Each number is 500 + 50 x the weight over its row's rms, rounded and kept within 0 to 999. Layers, rows and columns count from 0. Numbers have three digits each. The size before them is the row's rms in percent of the matrix's.

# layer 7 attention query, 192x192, rms 0.0716, rows 145-191, columns 96-191
090:536525596549534567494437506523455542569515543439504485499415457472482475486487553503473467516505511550488484485501406493500488495555510449456510475545456479494484489464536424450500461571450611487492519531477592489465540455522521645549566494489640442564536385556559559575505485601527554448
084:551514538519541586524540474527446434495509566530459499450477426437436444506505523493459443465495503544456536459516427470518426497586471497423493557520472570509506500471498458499562457523435512443540487543460564502421576440566535613533517503424632453486488410495570523493528493530473535428
083:481498515421546433583484515494564547436475427506513534482490527485570500557468504503488496539444601450597523452443512559485491472441481403533537544458569492487486526545482540466496530536533438594469426469554497527531505543491528432509536534539518452502526567473510535519541495528509527573
088:557492540479541508494449537582621522545585488461552513445414547552539444491573402547517405487511527523443542408446421459475472537511524482523541445513623474450418403445514434481528515525541402453513551482457479567530502451499596523463563511442489515499464458504554473556538521629404499558
087:443543458535382434481538557571512439453604563600534536493499448533494448523475509503553503454528533531461485480578510476480466543544507573507407516476456474526444534550540462501472427494425530530600520596483568483410537493557457621576482524475524538459554468567451448410480417567468460489
090:505475415508446449555511440452492551472461473558556537491478493591491442484464521411528500552545478522436516537499531443520540420504523527525554455463519372500576544569551573484461459431475513523458561504485568462546444419580425544435497501440522549413551526550414366420538457506478471489
093:543447451496545542515507519430449468526483505478434518500539590525484586421513524479388465533568509511525564534546356474400407527505476420400448542525419506521535454472490491548480475465476528406485500524539500507485646454473444490462572460492547472568412465477580538591521556525524498455
096:419561537468470439456520545538651479500496572482458399525435566438541641569477492547489428518555478382430540495514464538543499547562533524447554442473572598492484488446506542532436540504542393407502515508470459503558597514382487456605411521450516566444441474483552506537458534555503464518
105:541506486546513515428569410463546546567445509347542457504444540500501595486584479382478529525450535485406434534489442422561391437401480441551484499513484490528568519529524555515637492480461491447540452495503475467502487521545531453482498480417501538549504525484431502587454478573509434436
096:474427591492461518574506546517481494491532463504515549480567499517426496481467472546619523463624399458488600535512471460501496515549457436440522533445588491477491429550557475609453517476472447499456570513525545490507544472477571429427558470447498471402575584472492352468524406514512511536
096:517517461499449430339454457443500572522509468489600506456522524509620480527547530433457447509492446444527502507433512541518474435491544518600520410560499510592539485472476576528515470501486413483459514492526454615509512407561528486458450389444513504469454457552530512422472568456501458443
147:440525565481464408499446507502487464482533451473380453546482432429484564548520529577484444406447435467515414532456529523543500512556511631548534495540561632542374551440538553508489507536535418554542499444507502513453546539465552478520483440501539535516397460474546539430441489477484535508
104:528575559465428445507501467497537522521496420494496578514500490521434552504501496533508535486535464490477551602475629488543526534534480530555554493447500481509492514455507559558443545530527524632435543428486488472518475524442471487504471492528535469498429518499496470554482470420547589481
109:607527491494521481459483512516561364492470504529612608440515525594540529602440512477556560469601479448490540572478515461555584465499523469564492457521468513470432516481459580549504547502490559569467624473541494514517469545526528506510500444560485445535443487474490464569583469502541536418
098:556598515482409591498496510513584527456528459524410496597417552412515536448504489494511479553534415410487483504508573563373566474491543543514557470509443452517502492511481479546450538520491432526451458512465515543367498517384555470503381502536523573501450554411538532534433494420556521471
109:516549488530516592460536500549471500411430465510451507535456536487517465431472619441521554522549585543537558509563484474532367505465573416463510498494522420418593522470460519525554517372438483440541453577542586491530558495479473553488482561472422454591569476551429452546531485550555534511
097:570575471512547628470567548541514417403468491517511522504397489434559521464463581445454480496541573558493584507496415440571436524529561458381476529486542438484562565412491427511518407430427502401498480513532580433529603500544467572526517548403521453522521457499425479594547505549515469501
092:480459588506450471609510442538491498538537471499473428473583521484431515520518441495538486509487447407506428513494535516452571412485451601557452515493483530535449500522483573465523594577551596635450567458519466518459444530461547407520508471532543548441404546519646521429454526441558482488
075:451480480528482420553472404531487577517535530502424507510548501611434426578487394536547487565423507499458435595533555470435554470440501553586534532532481479496513579523546604454505501527559494477398523545487459553492470513426529494481517490530437561461485533519506539509477490434470437546
089:586562459593450541465503574523465508458511527518494509546488494567507465465566551531474528450553486531459433509596514504449484520454467554464462479536505537454482487497535451461588377479457586360564525572490551509438550453563457571512501485420532501504486460610473503488467454511504417513
086:532433513523486531528559380488413584515464546568573492507488463616415422499534548559518590456502589497498449557396516424471520491428436468506481497498521469514444509534571539521485516538525523461537481605447473538520417455603495539461504547458421512519581453560426482513554480488507482489
080:510505490541415424484477563453553594512474589507493513590526506543446477516581548582533511407481473520416385501480489547442478430529496597515577452500482473490412503533483515431579427518503509501507467594480500479434460523508524507495448467458550519449549561595511415478466517551505456544
081:384467532503588397506471360603523484578480468441543537495477464548515557564493490618628549428591473447475447572457552450627515507586452504516509544498594509545484468465522550572488537523533408515487466423500497567497450500471517428489480482407444519476497553466513484410497512454455529467
112:659463576469466601461596482445435433538599496488489478489502567544485484463520513564558505500517534537519448478470507548414479386513372460450470490457453503520560501476550525548508493515500566589632534540537541496449416507573497552464485357500547491491518489580594496485497540550530518469
104:426481567514491474474452486529484545508554422546554445551469466555490553492438499522474481459515549464482522573519539481554462422471578556542639520549483510485549426419423566496437536493467433523442475455529439474454508526505510452578472482538491469434428538509522483447366511416567534461
096:485470506534570561480427488513454494506613503497543417440469571488497552516564479510574556419459467512449521460464531400536578526537462417580455517486378434452552463493481497572464541485515549542509468510470546516508414537570424596434527497587476443527487473467519623543529489510504613521
113:437514554539474477478484426508558620488529467476443510508497494509494549509498528525496448529511502370399461605543533458484533450433628568473506537469588520551473463565552554502476462436495430435453507530525501519578560490450460359516489461551495460473528472439439495433447464415510484505
168:432376451477534452461455531506509502506458496494451534359385569513430526529469444408422451513504460477434578482531544501498500531514597511525556455537641590559470529477430408546473552451525432462487533447484535531445568497535464478495516477503569504471450518366436501543489526589504556530
101:547496444491540525401515476443479469559598424582430577522485507594492505564521504547501545457440476445467487499483408487410490513516506434484516414432462532486526443502492431474489614521505450464451523456446488530438504531488496562566476554556477447535474509567502586536466545505558562364
139:566434570477479558462484507537511450497508551470483588472553585488534512516529457556501438577519500526436446449497488507379445367515444425460530420466454527495470420457414474536453565574609517508464448517555486589494499503570537545461475432551561458479482505555541579512524548541506592346
110:541509514525442627482519438483472376548557530492548448456581483465471510488578478505483470475457529383513497414528427524550491369431423477492511496537485480508520420513406537470431493508475568556595557491502542492495446539528482587543494481571518450529459501606590627504404453529539512439
077:501491398461530481566447460474514522522557560520518527549620486554393472481544465553553493532450525455483376482505584594482474492489445478550602469397471519497530548524414525466503454534542452548571557523492427508502441579463539440481477584504477566545496524515528564486539463491491466451
084:495554469453584508581511455460508532438483438574471503594538461476546568494395554512513511500478581528579440483479556578506476569484487460538587538528482486418576542438418585486470555513515451417496515567499465426532482595415517508430472546521391543579594489523494505496565484570512474584
087:599502599509437547503508523551462483506491485533495519463460422528400526447553478484507509480486489502438489531546492368450542458475473550531369483472452470544536488556539453553505445483472612460489544544473596462430565515581439571608476502469527496468541415568527504492465469410442463512
085:475543474536502528500509543499504556445521535468511471473493474562449488428581547479496417520471485485468519561548469467416461408474539554565462506423465481478515586541518451477501390475463535479511441553504524472489512486506414543595502528465618500502529386595435460522515475484445445482
081:490506400511636531487473534488472455458464431548514548482447534414518507551419528339350488560504548473544552478496462447543451604490538421440526535570482436489493516444410471499420540446489444506481439434456529456535513543512488559588483513532477508574432512399484484525562547474515541512
069:537487498517487527482476623505434537465550624559489495473461510597538416460567514432547516380535465485393472480547461495442435480553551487587557451469458465471400477563524468519558468427412562535524556543453550524413480381473472511469516530430585400475549473560549548599470447595505528466
099:476539507446492589560547425538446459494511522475569487441499478543457547475492528475584451381594564494541494478578429471483533492490478479428360459380410402587548470484512499457555493475464549518605377517506536558507584485545496560584514536432467556544543461612528538469505447443501447411
084:507601497522577568439443536535451490512439455440524483468432508494480446491449376442541481523512523467492557554531426515488440436560531453452451494438593424477448466510520439484542486541461506516461452498508549538530541407541534440415541597461564524534433446454480538549525466523569558482
099:491490485575484494489483481465555509439449557452443435524557477502463530484580525461478521469493427485502439556491509439442542612433636534710451437423522429489527532566501531474468487484444603463411536557456487468519569525491466521565406494571471512525563464532436511522530451424572529576
145:464463489480499461467507551564538582473478384462431519480468552492423517521456496467436561550543458407455541585558545473525500464547625517553599459458587529455438536508528504541463503458483407500388507465483479459474502481520508430401448473509516479407460486402457446494495518510497551520
086:545445518560411432491452479477440484551516493581554463480466432534412508450523449506534503479508499433509469482499524488492503576489592642521471541459545495495482482540446534477464571488537568488528544447474458547464479537471449529615427508459476587489486440458553597542493483614487602522
129:607525475563473538497546441496456421515508527493554459496611464524544539474517437534611442527529573603521455436490463558449544500450427469431439561490455548454527507455493502414584477568565587485542466521501443519510388492525492579464507571535449582594494443630504553530469452503538475422
124:493562485495494494560514563510512574471549519485504500586531457423487459490496556530457501463566538490552362547497475551469473516468428520456491458538399567453472572528517578444532404473459600534478499531402462384496410506468460467452501576508445574609517485679507510469506507562570462520
098:541531482513483566507517464412385481562485550515529555530582505535390439513431517513573660465471503526470516459454464477475482560519451499428435506555449455504476445556569509599530491458513487415561502463554509484529534512459409483505462575474455575574547475524638517495499469505527575478
104:539498527456460533534519537475454386569552499508483472489525519491468482446503506476555519533396489551583484438527462586470472522566365499463416518417472576526496500389509471487510560580507569569472528481544460458539484514496499528489508495434530552514419440558628513541608546502567605484
101:458402511555530443513511466487491549565551539467568417538500481589496624541447530582486538435516423466477486554557522438491461519517434533622608562590389499559550520579497564414521505427467448528551581388500502477501537428418409475521503513583444489491441452491562512576483594504446473564